config.yaml
d_model: 128
activation: "swiglu"
init_std_up: 0.0408
decay_shape: "linear"
Each number is 50 + 15 x the weight over its row's rms, rounded and kept within 0 to 99. Layers, rows and columns count from 0. The size before them is the row's rms in percent of the matrix's.

# layer 4 attention query, 128x128, rms 0.29, rows 72-95,103-127, columns 64-127
077:20 73 55 40 50 58 38 39 40 20 53 59 53 27 66 30 40 31 61 36 45 35 17 51 57 50 53 49 50 41 69 53 65 49 32 62 80 54 11 43 50 66 53 43 54 70 34 36 61 41 72 39 53 42 69 39 78 25 30 45 50 53 39 55
071:42 49 62 32 58 68 30 53 33 30 58 28 63 49 87 26 38 34 36 49 59 56 32 37 83 43 68 71 72 55 46 49 40 29 57 43 65 54 38 77 27 41 72 33 57 37 73 45 54 43 53 39 41 71 32 76 60 56 31 61 36 42 64 43
092:51 25 02 60 42 68 39 69 67 62 43 46 26 64 61 59 70 45 49 53 80 43 36 53 51 64 61 43 41 23 44 55 63 66 51 29 59 35 51 59 54 56 70 32 49 67 56 58 54 72 41 48 64 61 52 33 57 53 43 64 59 64 62 61
095:22 49 55 38 33 70 65 49 40 62 60 61 65 58 48 78 38 40 39 53 69 85 53 60 66 33 53 64 55 74 53 61 58 60 28 63 50 48 48 18 74 39 19 61 43 58 72 16 35 52 54 57 51 53 33 52 47 39 44 56 51 60 55 52
081:46 67 47 60 49 67 36 49 55 30 40 36 52 48 08 58 31 38 46 37 35 59 35 18 52 37 42 63 48 59 80 51 61 71 71 50 34 30 37 49 46 58 57 40 77 76 42 68 78 65 43 54 59 55 82 51 56 69 31 39 38 39 32 80
113:88 36 51 33 41 59 40 31 38 31 61 52 53 43 72 60 56 33 51 50 46 28 36 49 48 57 54 30 53 51 63 48 58 69 40 72 38 61 23 68 35 56 38 52 57 53 45 26 72 42 74 47 36 44 50 33 51 50 63 58 63 44 35 46
117:34 64 39 52 56 58 40 42 86 58 70 69 59 47 18 48 48 62 62 51 44 54 52 46 49 65 41 46 47 65 48 48 47 56 60 51 62 32 39 31 52 53 33 58 28 61 25 60 49 59 37 61 60 82 77 56 65 41 22 63 37 51 46 72
097:18 86 36 51 41 43 53 50 47 55 52 56 51 31 67 36 51 49 79 39 61 14 13 30 47 65 56 52 50 57 47 55 56 68 30 46 50 43 46 58 58 49 55 49 58 60 17 50 39 39 49 40 71 94 64 42 65 25 25 47 67 58 15 50
097:51 41 55 30 60 49 33 37 28 33 67 65 72 30 55 37 45 44 57 27 52 75 67 61 35 72 20 27 62 50 52 47 55 52 58 66 38 55 45 69 42 58 46 55 69 24 70 42 70 52 22 48 43 49 58 67 50 42 66 29 59 23 49 68
098:57 58 72 48 55 63 41 39 49 63 40 75 53 69 42 58 31 83 30 22 52 52 52 73 66 49 53 60 67 70 70 49 45 37 55 53 29 64 37 53 50 57 71 52 21 72 43 33 33 60 67 71 79 46 29 66 68 47 25 59 48 36 31 38
114:56 51 48 58 58 54 38 46 47 51 61 52 30 28 44 53 46 69 42 69 43 41 15 31 57 93 73 83 48 24 44 73 52 35 41 27 39 19 56 47 66 62 56 47 27 21 43 60 47 58 32 53 60 40 27 64 46 48 42 64 44 38 68 65
110:52 53 54 41 54 39 49 65 54 35 58 49 41 80 64 80 18 71 39 55 70 66 64 41 51 57 21 50 38 25 61 66 54 42 39 47 54 68 64 63 44 49 57 31 57 50 33 63 56 64 34 65 63 66 56 55 33 58 24 27 56 26 29 76
108:61 37 27 63 43 66 62 55 66 74 50 57 68 54 69 45 37 53 70 47 28 26 38 67 58 54 46 44 55 28 53 54 68 70 69 90 73 56 50 68 65 64 52 39 45 60 73 52 40 33 37 69 18 42 28 23 55 48 54 63 73 44 38 31
104:59 62 66 28 44 74 29 54 63 36 46 65 58 68 36 55 75 35 66 70 31 34 68 30 67 61 50 39 64 59 42 64 53 21 44 60 40 73 26 41 19 62 51 48 41 34 31 50 37 48 75 51 60 61 38 54 84 37 46 15 49 55 47 77
112:36 19 50 56 58 56 55 21 42 51 54 53 57 57 55 52 69 87 49 51 27 54 42 50 52 55 54 70 36 55 67 52 45 46 53 72 73 30 63 64 38 11 59 50 41 61 53 49 62 47 47 47 76 51 45 43 53 26 68 71 58 46 37 24
108:99 56 43 46 80 35 46 80 53 33 61 46 26 31 77 70 54 32 43 53 36 28 53 70 62 51 27 54 72 61 56 64 52 55 47 41 47 69 58 49 65 51 38 37 42 53 75 25 17 51 36 55 48 37 70 28 40 65 64 56 47 40 38 53
111:82 34 30 53 60 76 49 38 83 31 59 53 26 35 52 43 40 50 31 41 47 70 44 52 55 42 69 68 67 67 79 34 50 45 49 58 71 54 42 51 28 46 76 34 42 54 45 56 67 62 58 48 55 15 60 60 44 42 57 46 41 72 44 38
145:53 51 53 43 77 55 71 31 60 44 89 36 63 43 38 69 63 37 38 29 28 46 37 69 38 79 58 47 51 59 53 52 34 47 47 59 50 33 42 60 38 23 56 40 40 37 35 39 56 56 45 29 62 43 70 49 35 39 69 59 39 52 72 60
102:67 65 87 41 75 43 57 59 55 65 64 56 39 70 51 63 43 63 66 62 52 49 58 49 77 17 59 48 67 50 43 57 58 46 41 65 51 72 45 65 57 47 49 54 40 65 77 37 64 54 32 79 75 43 33 69 56 48 60 43 51 48 45 26
103:64 40 40 49 69 88 27 35 27 63 63 52 39 36 37 58 47 48 67 48 54 32 30 51 54 46 41 58 71 44 79 33 63 42 79 69 55 74 40 83 20 43 68 35 35 50 55 35 39 43 41 74 57 61 76 61 49 76 48 75 44 20 54 60
100:20 52 37 54 61 50 40 38 47 40 82 33 48 74 55 21 73 59 42 43 63 46 49 45 52 72 70 25 48 71 31 50 47 51 31 30 49 41 47 45 27 40 52 55 48 44 29 51 47 76 65 52 53 44 58 22 63 68 36 72 58 60 72 60
086:30 69 30 69 56 64 44 42 45 35 49 64 46 43 17 53 42 54 72 56 30 42 33 51 74 28 56 57 29 29 34 62 31 49 34 51 43 70 46 61 63 52 46 58 41 17 23 66 30 62 29 57 46 46 45 47 40 28 42 83 71 48 71 59
098:38 30 70 47 72 23 55 51 24 53 43 57 44 31 41 71 69 48 41 37 66 59 33 63 61 52 56 46 52 78 51 53 55 52 67 46 54 29 66 69 56 73 53 39 47 51 28 44 74 53 71 35 44 46 44 50 51 47 49 56 69 54 59 43
122:67 47 46 42 52 31 51 56 55 11 77 43 72 50 54 46 61 67 65 56 52 31 50 61 41 68 71 52 43 50 76 71 41 33 59 61 60 42 28 35 66 81 51 52 76 64 27 51 41 34 69 42 44 37 55 49 55 54 43 46 57 77 68 50
087:31 80 58 59 87 67 49 35 58 15 59 66 50 47 49 36 59 57 43 46 51 32 29 54 46 49 33 58 61 48 10 00 30 64 62 40 53 31 52 79 55 63 64 32 52 50 56 48 62 54 43 27 75 50 44 47 50 47 45 80 42 18 59 45
089:45 30 60 40 65 64 35 57 56 54 96 66 32 40 77 34 54 66 47 44 53 36 67 83 20 74 47 33 57 66 83 51 49 40 48 29 59 37 33 65 49 44 61 26 25 60 49 38 33 67 50 48 58 33 72 49 57 35 73 34 77 54 32 78
085:75 42 39 47 51 49 56 37 42 80 50 53 40 32 28 37 57 55 62 34 76 40 71 54 47 51 33 69 66 51 54 54 57 43 59 43 69 95 40 46 53 54 47 43 70 61 65 44 59 49 90 56 33 54 45 31 36 22 56 51 72 41 39 70
091:31 43 53 34 46 59 35 38 62 49 49 34 39 56 51 67 43 29 60 57 46 74 11 52 62 37 39 29 56 53 46 70 59 42 39 46 52 63 59 43 16 39 48 57 47 60 44 44 38 49 17 66 62 51 59 43 64 42 61 10 25 72 62 62
099:53 56 59 68 70 73 66 58 32 62 49 45 47 36 50 47 25 36 51 76 39 63 22 51 57 50 58 57 69 87 27 59 66 39 45 37 56 37 43 25 41 39 60 34 35 74 23 31 56 32 34 58 36 55 41 48 65 63 42 46 60 43 53 87
086:35 54 55 42 52 41 58 33 53 49 60 88 91 30 68 53 65 67 64 45 55 60 42 43 59 41 33 55 84 70 60 17 50 64 53 67 57 43 36 76 33 50 33 40 49 42 51 64 36 72 68 47 46 25 45 50 58 21 42 75 50 61 57 51
101:74 41 37 38 73 54 50 15 44 48 55 33 52 78 55 77 51 42 53 60 47 62 57 39 50 61 61 63 54 55 77 49 31 45 26 77 78 58 25 68 24 73 83 47 63 62 38 27 64 36 59 68 62 28 66 26 49 49 46 40 63 73 45 60
098:31 49 37 27 42 62 34 35 56 16 30 43 63 40 58 34 37 51 48 36 28 46 45 69 57 35 41 50 53 34 36 63 48 61 71 65 24 35 58 18 36 00 54 38 24 64 40 66 54 59 64 61 42 56 26 59 72 31 52 28 58 41 58 58
092:31 60 62 32 39 38 44 34 45 68 75 66 41 38 54 38 43 48 48 48 71 30 63 36 13 66 27 39 34 63 43 58 46 64 55 51 40 62 36 47 44 45 35 50 74 83 50 47 51 60 80 29 54 55 94 42 24 21 43 42 46 66 24 43
110:39 33 38 61 69 60 86 52 49 65 39 43 63 59 35 46 74 32 61 69 60 53 53 68 60 21 35 86 40 42 29 53 56 52 40 28 58 37 32 86 56 42 41 68 87 59 56 47 37 61 42 43 65 43 42 52 75 67 54 59 37 86 35 57
108:45 72 43 43 65 57 32 52 34 74 68 62 18 40 45 27 69 50 24 51 52 29 79 50 61 48 29 34 34 67 34 35 47 36 59 40 57 57 47 51 35 75 49 55 44 12 56 49 50 60 46 39 80 45 51 90 49 54 55 47 44 45 35 51
128:30 30 53 53 38 47 74 52 49 65 62 36 29 69 65 58 44 54 74 87 40 64 44 48 47 56 81 72 57 32 29 56 54 47 56 63 45 32 20 50 44 69 82 40 27 50 71 40 64 73 29 38 71 37 26 52 42 59 67 58 53 41 61 47
107:40 42 65 38 46 61 37 69 43 42 41 57 49 23 51 83 35 41 34 38 40 59 29 53 73 37 54 52 73 72 79 41 36 66 56 67 53 31 26 38 45 61 75 22 26 53 41 63 39 43 72 66 71 48 62 64 66 34 44 70 39 37 57 46
091:49 68 32 73 67 70 54 37 45 75 34 52 49 32 49 49 53 38 17 58 51 30 51 52 42 62 34 49 29 56 48 26 24 41 80 67 70 58 47 79 69 55 26 35 33 70 42 67 41 49 77 69 41 57 44 78 71 21 23 49 65 50 49 66
126:49 75 47 42 21 50 71 40 49 38 40 47 54 39 30 69 71 56 62 51 52 55 26 60 59 14 56 31 44 56 38 57 52 62 51 43 44 90 61 13 75 35 41 41 47 66 28 51 53 70 54 30 65 74 41 59 58 41 64 57 44 46 48 62
120:40 52 46 40 58 23 39 72 76 62 67 73 56 43 37 64 58 43 30 57 38 48 55 70 32 52 34 42 36 57 48 52 46 47 76 47 58 59 60 93 60 45 66 54 26 23 36 43 71 41 48 56 74 37 56 31 23 60 35 31 65 58 69 37
103:48 49 27 45 66 37 46 79 57 55 50 53 57 78 22 62 35 28 25 48 49 76 41 31 69 51 56 55 53 80 54 62 21 57 41 46 47 25 45 45 46 53 36 49 52 37 49 47 41 78 64 57 65 51 50 53 41 96 57 58 27 34 48 62
105:45 22 54 53 84 53 48 49 35 23 29 27 32 28 66 38 39 55 44 36 42 35 12 66 55 58 27 72 49 64 51 27 30 45 41 34 46 64 36 36 64 23 50 48 57 49 38 35 70 53 23 41 53 45 49 71 49 71 45 62 48 31 57 34
116:64 90 57 41 53 56 47 35 70 55 70 36 32 50 27 37 36 52 63 53 78 43 59 73 60 75 51 52 57 29 75 46 76 56 64 53 46 34 41 59 37 53 70 47 49 35 45 52 49 37 50 24 80 50 37 49 41 53 49 48 65 26 53 35
115:56 43 79 30 54 75 40 64 38 49 56 53 54 58 52 38 38 70 41 37 40 65 44 26 72 56 48 39 62 34 51 45 41 50 50 63 31 45 67 75 43 78 61 58 60 40 65 90 60 49 14 59 55 21 42 55 70 54 67 48 69 61 41 49
112:49 56 52 56 69 66 16 38 56 41 89 42 53 46 64 46 23 52 40 36 70 31 44 65 38 22 65 72 63 41 67 51 84 45 50 79 63 79 45 68 40 34 59 55 40 51 75 47 59 49 51 46 51 32 33 55 47 37 66 55 61 56 51 23
107:45 29 48 13 44 46 44 52 41 52 65 44 42 71 46 23 41 65 40 54 62 54 30 56 41 56 43 21 64 47 62 46 38 55 59 58 40 43 71 76 60 68 63 71 17 48 25 70 46 73 62 61 52 70 59 26 56 72 33 45 87 36 46 74
098:46 42 36 69 29 58 57 60 42 44 47 42 44 26 21 41 34 45 88 59 22 51 54 45 55 88 65 51 22 13 39 52 59 47 46 40 41 73 49 48 59 63 59 83 25 53 38 39 45 52 25 52 55 45 46 35 47 35 77 57 83 49 29 46
107:56 30 46 27 76 52 32 45 57 62 56 58 54 46 39 53 20 37 66 57 29 75 37 34 59 19 55 61 58 60 63 58 65 51 43 62 70 36 76 59 56 47 67 21 46 43 40 37 43 33 44 52 41 28 28 55 55 70 34 76 63 42 27 73
117:48 48 59 52 40 67 42 48 46 21 47 45 40 40 47 43 62 71 58 51 56 54 57 36 51 23 47 59 61 46 77 23 44 60 42 58 56 63 46 46 31 44 52 42 67 62 56 34 43 39 29 52 25 53 74 95 60 26 21 59 64 66 46 15
# layer 4 attention key, 64x128, rms 0.278, rows 39-63, columns 64-127
091:34 44 34 73 37 52 44 50 72 53 37 56 67 58 56 76 78 83 58 50 48 36 55 30 37 38 56 42 16 66 61 61 63 41 32 35 47 42 41 33 64 42 43 80 43 60 28 48 54 58 41 62 64 50 58 35 60 39 77 47 42 51 64 30
082:49 42 40 49 44 71 32 29 68 52 66 74 50 42 29 50 72 70 34 57 47 47 81 51 66 54 51 44 48 50 59 56 68 55 12 38 37 51 20 30 42 37 39 61 64 38 63 40 65 30 60 26 51 63 51 52 35 14 59 72 36 51 71 32
100:55 40 57 23 34 39 58 45 32 57 31 56 56 47 51 20 35 60 62 48 65 35 16 63 55 40 62 65 44 57 68 37 70 63 36 29 50 42 46 37 65 69 52 62 71 62 69 25 49 44 35 61 29 36 45 29 50 67 65 50 57 40 27 28
100:60 72 57 53 70 12 51 74 37 54 54 43 63 73 67 59 65 41 59 57 50 38 40 56 62 53 66 28 63 50 21 64 25 41 59 51 52 34 33 42 26 17 62 44 72 34 80 39 53 31 75 50 55 32 45 58 42 55 42 43 26 52 27 62
092:63 53 70 48 58 45 31 39 54 57 42 50 66 53 37 36 60 57 23 50 27 35 51 51 35 72 64 51 49 76 41 45 29 34 55 35 71 60 28 67 46 65 59 58 34 38 29 20 37 67 28 57 29 59 42 52 65 41 43 51 18 57 59 57
101:62 25 51 46 36 42 46 19 61 35 17 60 56 35 31 59 51 37 74 27 32 29 64 37 17 64 24 40 22 42 53 46 57 46 69 47 28 46 32 33 29 35 59 63 38 43 34 45 72 37 49 33 51 65 60 58 41 39 43 45 48 67 38 47
101:40 37 71 21 31 43 37 25 50 47 56 36 40 43 35 24 91 62 34 50 68 64 77 40 53 68 69 90 35 40 71 49 48 39 44 57 58 45 31 58 49 35 32 39 60 86 63 45 37 71 61 58 29 58 42 69 13 61 59 71 20 38 57 54
097:45 50 42 73 61 51 43 36 65 45 53 49 36 46 34 92 68 66 22 38 33 45 40 26 71 62 44 45 43 36 65 33 53 61 69 42 43 24 52 70 21 20 18 48 44 41 29 46 39 61 58 65 49 45 27 55 50 25 43 51 48 59 73 50
089:16 46 28 59 58 60 53 18 29 37 56 39 46 43 50 61 64 51 57 43 36 44 31 32 21 49 50 62 26 16 70 38 29 47 49 44 53 52 40 49 57 34 44 30 49 47 18 39 41 65 37 57 50 63 49 49 36 30 38 45 52 34 62 56
102:52 61 48 68 50 40 83 27 45 28 64 18 44 67 37 47 66 87 53 49 20 55 60 64 66 12 76 69 59 54 21 72 60 67 61 48 60 52 34 56 18 44 63 57 52 71 74 54 40 68 38 31 63 67 70 60 46 77 43 49 61 52 69 63
114:28 57 26 55 34 58 65 45 47 46 60 42 47 42 46 57 62 42 66 38 38 45 81 40 69 72 45 41 42 26 66 52 19 65 79 61 50 39 42 45 48 45 43 41 29 34 42 58 13 86 38 66 52 38 27 45 65 67 54 58 57 68 64 24
132:60 26 84 29 42 55 70 58 48 41 25 30 61 33 62 42 58 48 39 61 73 37 43 53 64 20 76 56 63 47 32 58 41 66 50 38 66 37 59 67 63 71 44 47 59 57 66 65 81 44 44 30 43 13 21 55 52 69 54 45 64 58 38 63
111:40 28 42 39 30 51 48 56 53 38 28 45 46 67 51 63 41 54 53 44 50 53 39 49 32 20 38 66 36 36 58 55 57 58 53 39 57 39 36 65 69 47 52 51 43 59 42 55 79 56 27 56 42 87 65 48 39 70 55 55 61 23 47 65
119:40 86 80 57 16 50 60 58 53 61 59 55 80 22 61 44 63 71 59 47 58 35 79 43 58 44 60 55 67 58 32 34 61 72 53 42 19 57 23 67 12 55 40 67 55 74 23 43 63 40 28 26 60 46 51 60 62 30 45 47 47 35 46 59
120:33 71 27 39 47 77 64 52 30 39 26 39 66 73 78 40 51 52 45 66 41 61 96 53 77 84 51 92 62 55 41 58 47 52 48 50 45 40 44 30 48 45 64 34 40 52 47 66 63 37 44 47 62 51 52 61 57 41 75 49 39 52 51 34
114:64 55 70 47 61 58 33 46 44 60 84 57 29 62 66 31 50 46 54 68 62 31 41 24 28 62 44 32 60 49 44 42 64 46 54 72 42 80 37 56 15 70 22 30 47 54 32 41 52 37 33 42 53 59 58 52 60 15 62 52 50 51 75 56
096:48 53 53 80 26 50 54 41 30 58 40 52 39 61 45 53 60 37 54 89 64 46 64 33 51 80 50 51 54 46 70 53 43 57 41 41 78 36 22 53 35 79 42 43 68 63 25 74 58 72 36 72 33 43 56 34 53 60 50 51 55 52 15 63
116:67 52 66 79 61 33 31 22 54 47 60 60 88 47 25 80 58 49 49 60 47 34 56 61 29 53 58 36 54 28 54 42 30 55 34 68 36 46 37 76 60 57 60 48 18 38 46 58 32 67 46 22 37 45 52 26 88 54 61 62 41 37 55 44
101:57 60 58 42 67 30 70 54 01 73 37 33 94 24 62 60 30 30 46 52 45 23 63 62 75 13 60 60 52 49 44 59 46 61 40 78 31 59 43 78 62 49 63 59 59 54 39 68 22 41 46 49 42 65 55 66 51 68 36 49 66 43 54 57
113:44 43 40 53 56 65 53 47 57 50 40 47 32 37 58 69 36 31 34 47 26 32 43 79 55 43 53 75 45 16 65 42 50 51 69 62 46 57 52 63 40 55 41 79 38 22 64 34 49 60 46 61 46 53 66 49 66 46 48 58 72 33 74 37
126:60 31 27 59 59 63 30 72 48 42 59 39 81 42 36 45 17 69 57 50 46 37 62 37 46 46 30 56 44 14 75 50 60 77 21 65 45 57 45 62 71 52 58 58 38 39 55 58 63 35 47 50 36 36 36 37 36 40 60 77 66 34 43 38
100:43 63 55 62 53 53 41 52 58 60 29 70 31 14 40 48 62 39 80 56 22 66 41 19 50 55 42 51 53 59 64 57 78 41 54 48 44 45 61 56 51 40 62 36 55 51 65 69 59 34 63 47 41 79 46 72 51 58 56 32 50 88 50 74
113:53 17 53 60 67 44 55 32 61 68 34 78 33 78 45 73 32 56 31 43 61 47 55 55 50 75 40 39 51 35 58 49 51 45 62 47 78 19 72 26 42 47 48 50 71 52 37 66 32 37 31 71 56 44 64 63 72 27 59 46 36 32 68 54
109:23 45 47 55 53 50 44 20 48 36 66 42 15 42 54 60 54 69 43 27 41 40 39 47 33 41 39 71 29 47 48 57 59 67 33 42 58 68 31 41 40 21 45 52 32 39 80 60 47 41 47 40 26 73 44 64 49 73 49 70 25 50 58 56
111:55 30 49 68 54 61 13 31 25 55 54 63 63 41 48 40 34 48 49 42 45 48 80 56 26 49 59 75 34 68 70 73 37 44 42 39 69 38 26 45 27 45 76 64 61 64 53 37 47 65 24 41 64 71 57 34 39 69 51 48 49 71 49 66
# layer 4 attention value, 64x128, rms 0.286, rows 32-43, columns 64-127
099:43 31 68 29 46 68 45 78 62 47 44 52 61 39 54 14 41 84 38 62 48 51 62 42 25 45 69 65 40 31 57 39 56 29 77 54 27 56 58 69 38 69 43 49 71 15 49 73 51 66 59 83 56 53 27 58 41 47 69 55 32 53 29 23
094:50 70 58 70 54 37 64 56 62 40 79 45 89 22 56 44 49 52 43 48 50 66 47 40 58 38 54 51 64 52 50 74 58 65 78 49 60 40 36 42 50 48 60 44 53 50 43 55 18 42 61 49 62 66 67 62 35 68 18 64 66 41 35 57
100:49 59 39 39 64 43 28 54 67 53 57 53 20 48 46 47 51 58 23 70 71 26 57 44 26 79 61 51 33 70 51 53 31 30 61 66 24 60 41 42 43 64 38 58 46 40 69 42 65 22 58 55 40 52 49 60 58 43 51 68 35 61 32 42
104:56 43 49 46 49 48 56 57 44 57 31 33 23 56 69 39 64 34 43 60 45 14 47 31 48 87 25 33 35 47 40 55 31 42 66 50 51 34 27 32 59 43 38 63 46 39 37 49 58 56 43 66 55 30 72 41 46 59 67 18 29 35 69 63
099:48 42 50 47 26 50 43 71 30 61 61 56 41 58 57 36 56 57 56 25 40 56 73 75 35 34 70 55 47 42 52 38 49 35 74 55 63 55 52 28 05 53 34 83 56 43 75 80 62 68 53 64 56 58 37 46 32 48 49 64 39 42 57 29
091:72 55 59 57 40 58 32 74 33 55 66 18 81 57 70 51 30 54 23 53 62 48 74 58 28 80 37 73 60 41 77 39 68 61 27 31 75 70 46 59 65 42 57 75 45 42 51 40 65 43 51 58 51 42 67 41 42 52 42 24 35 59 49 59
094:66 52 34 62 26 58 63 69 52 40 29 24 61 66 44 65 80 28 42 70 54 22 55 24 24 52 66 37 32 74 73 48 58 34 72 39 61 62 43 69 25 55 34 79 60 32 50 32 76 31 75 56 40 57 49 68 48 61 39 67 47 29 48 55
106:57 65 54 52 65 45 83 61 45 60 34 57 58 50 33 51 29 30 92 30 42 29 69 64 41 39 84 33 56 56 35 73 58 51 36 37 36 52 59 40 47 29 45 41 79 66 42 63 56 53 57 35 41 88 35 37 57 47 29 44 46 48 43 47
106:60 55 29 65 61 66 48 36 60 56 35 67 30 26 38 51 30 84 33 42 68 46 47 53 59 55 51 57 43 50 55 18 52 67 56 50 66 68 70 57 55 54 10 41 48 38 46 66 39 53 69 49 47 74 67 77 45 43 76 65 51 39 69 53
093:45 44 54 72 33 58 60 55 37 51 63 50 03 45 21 65 58 42 66 27 83 63 69 43 61 43 56 59 29 60 60 52 33 33 55 55 44 43 57 75 48 24 56 37 53 35 58 48 38 44 33 75 59 59 27 70 60 41 49 53 69 51 48 38
090:15 59 37 73 50 54 83 39 44 51 30 72 47 31 53 48 20 31 47 51 56 55 68 54 30 44 61 54 58 37 43 49 33 55 70 64 53 59 59 58 18 28 75 49 49 54 54 28 49 76 54 58 21 53 28 44 63 47 55 87 54 44 41 52
088:65 44 49 79 55 54 58 60 61 32 61 57 81 55 61 43 58 52 47 58 68 59 68 20 38 64 38 52 50 42 56 48 56 58 42 44 15 26 46 53 12 41 68 49 22 57 39 58 61 53 11 62 54 60 55 38 49 57 62 92 48 41 40 68
# layer 4 attention output (transposed), 128x128, rms 0.398, rows 64-75,96-106, columns 64-127
104:59 36 45 21 38 58 49 78 42 50 18 56 75 32 29 78 32 87 22 43 45 44 64 46 40 53 57 69 54 39 46 48 43 62 59 50 45 66 47 63 44 48 74 72 61 47 45 56 61 43 47 44 36 47 59 59 27 43 61 70 43 36 36 32
091:77 59 33 52 53 71 34 53 61 35 13 75 54 37 44 68 51 84 37 48 44 66 58 61 27 68 34 34 54 56 55 45 68 36 42 65 20 51 32 54 55 56 50 44 34 27 71 41 32 58 60 50 70 62 64 72 48 31 42 64 52 68 58 44
104:62 35 35 57 80 65 18 55 71 50 36 34 58 59 67 54 74 52 49 56 48 38 62 66 58 54 59 26 42 37 46 27 23 74 63 43 47 67 59 58 46 57 42 51 47 52 38 44 35 51 19 42 45 48 72 45 79 54 54 58 62 60 64 81
090:61 33 42 64 67 48 68 40 37 68 50 71 61 31 78 87 34 45 56 50 54 59 33 72 60 55 59 38 49 41 63 49 72 43 50 67 75 32 71 45 45 62 43 32 50 49 56 39 67 17 68 38 45 52 39 33 49 79 75 57 62 47 28 47
087:56 43 40 35 53 20 66 35 77 51 44 41 69 38 51 47 66 27 54 59 54 62 46 47 49 54 50 53 43 56 28 46 53 53 73 59 39 31 42 67 63 44 84 32 57 62 68 60 57 76 63 49 32 27 44 51 83 41 61 55 52 72 46 69
087:46 47 65 79 44 72 82 53 78 49 33 43 33 65 49 62 88 62 49 45 49 45 61 52 72 50 77 45 47 42 59 33 45 41 47 46 40 76 51 58 38 52 39 40 31 79 26 62 52 74 60 39 34 36 56 75 26 46 72 64 28 44 57 46
097:79 52 62 66 41 51 42 53 77 41 55 38 56 58 55 62 47 52 66 41 53 55 60 64 26 33 81 45 46 61 54 75 59 75 38 23 70 93 39 71 13 71 57 32 46 62 42 61 39 44 51 40 54 31 81 29 53 65 44 47 33 54 62 37
099:71 60 69 39 66 55 26 73 48 06 47 69 21 52 48 54 37 54 42 46 51 30 41 56 56 46 74 64 31 51 31 38 53 45 36 47 33 50 31 45 54 51 36 31 24 44 20 48 51 33 18 43 28 52 52 44 48 78 50 73 61 91 42 50
095:20 50 67 62 47 57 65 30 58 49 59 50 49 89 47 56 55 66 41 36 38 66 32 43 22 44 77 61 40 70 75 46 71 43 44 48 98 74 43 54 38 42 76 49 63 71 39 34 55 61 40 59 33 68 52 75 49 34 51 53 58 31 41 45
089:49 34 40 36 49 72 42 82 46 40 43 52 45 61 70 55 49 57 37 55 59 42 60 44 47 59 74 70 50 11 55 66 68 74 48 32 48 37 25 69 48 76 54 35 59 43 58 35 46 56 88 68 50 52 60 55 08 56 67 40 55 74 77 43
088:25 48 53 70 54 62 57 31 48 31 26 52 40 51 58 36 60 33 57 74 68 28 46 61 62 61 42 57 42 41 66 52 37 57 45 72 49 61 54 67 45 60 76 43 51 70 85 63 50 59 65 36 41 86 44 38 19 42 44 47 40 34 38 45
092:28 66 62 35 32 27 52 08 71 59 29 55 28 46 51 68 34 35 37 60 39 67 57 44 36 22 53 52 46 47 54 85 36 72 61 68 60 48 69 53 48 52 36 40 42 50 64 29 84 44 64 42 68 70 42 51 44 66 29 29 62 61 67 48
102:61 44 50 60 51 55 39 48 78 69 86 63 42 79 71 09 55 46 52 38 69 82 46 75 66 53 28 32 51 42 67 45 38 48 55 42 47 33 51 48 76 38 58 41 51 67 75 44 51 42 50 71 70 19 36 29 73 53 35 39 60 58 65 57
109:34 34 33 56 61 16 63 56 29 47 62 36 46 33 44 50 67 28 54 66 58 52 34 53 46 50 76 79 60 07 38 60 56 48 59 16 78 45 49 46 34 21 30 41 67 66 30 39 59 69 46 47 46 40 35 67 66 63 53 33 65 49 54 69
106:63 88 51 58 35 67 44 43 51 36 71 63 30 51 29 23 64 41 50 44 51 41 59 61 39 59 54 48 30 25 44 36 46 17 46 40 31 34 51 43 54 39 43 44 33 42 44 53 55 36 62 39 50 48 45 44 43 35 25 57 41 48 28 48
106:43 68 47 54 63 78 40 79 62 30 52 33 47 43 55 27 41 63 41 44 60 54 80 44 33 72 29 56 37 95 39 35 57 30 38 36 43 75 36 65 66 46 66 44 44 14 57 60 40 80 59 47 60 54 45 61 53 61 42 44 31 72 58 37
098:49 33 47 50 40 67 39 66 77 74 59 59 52 56 67 72 65 42 37 64 56 72 64 63 47 84 56 33 56 37 43 64 39 52 42 60 88 37 71 45 21 45 29 58 26 39 35 68 47 27 73 55 77 31 48 44 36 43 41 33 47 46 59 60
097:53 40 16 43 44 23 43 49 48 48 47 34 41 42 47 65 32 55 62 57 78 59 44 65 26 52 35 87 33 33 49 42 53 65 59 40 60 43 64 20 58 61 76 57 44 24 88 84 43 59 56 61 61 56 73 40 65 44 41 33 57 42 63 47
093:41 37 61 36 68 41 29 47 26 55 84 52 31 68 42 25 73 46 60 50 47 62 52 58 58 60 46 60 48 26 48 43 69 61 38 54 51 37 31 35 46 55 64 64 35 24 66 23 40 45 52 59 39 53 09 55 54 35 45 57 55 58 71 59
099:28 60 62 39 27 47 78 28 57 80 52 47 46 47 69 59 63 63 61 64 49 60 60 71 39 48 46 49 57 63 30 61 27 35 53 31 80 80 35 27 53 74 25 74 64 53 72 57 57 47 47 57 60 37 28 45 47 56 57 51 57 10 54 67
102:11 57 27 56 31 68 41 68 55 43 53 78 67 25 26 56 43 23 60 48 41 40 50 49 71 55 37 48 58 28 35 51 53 36 44 75 10 58 29 42 38 75 29 45 39 50 67 44 61 27 54 40 69 24 57 37 42 59 67 55 45 65 55 48
098:54 69 37 70 47 73 40 37 80 47 21 39 75 49 36 83 59 34 61 23 52 49 56 38 26 54 51 38 90 47 56 36 68 42 42 27 47 21 50 61 36 38 39 50 82 50 42 56 91 46 30 49 56 49 41 40 62 42 30 53 43 55 42 36
094:49 61 37 58 48 46 64 52 46 77 71 41 43 41 84 65 27 53 57 30 43 65 60 20 48 47 54 37 77 38 42 42 28 76 49 47 66 59 54 65 85 47 32 73 59 40 25 59 50 28 25 66 43 47 27 61 72 84 35 45 69 35 47 74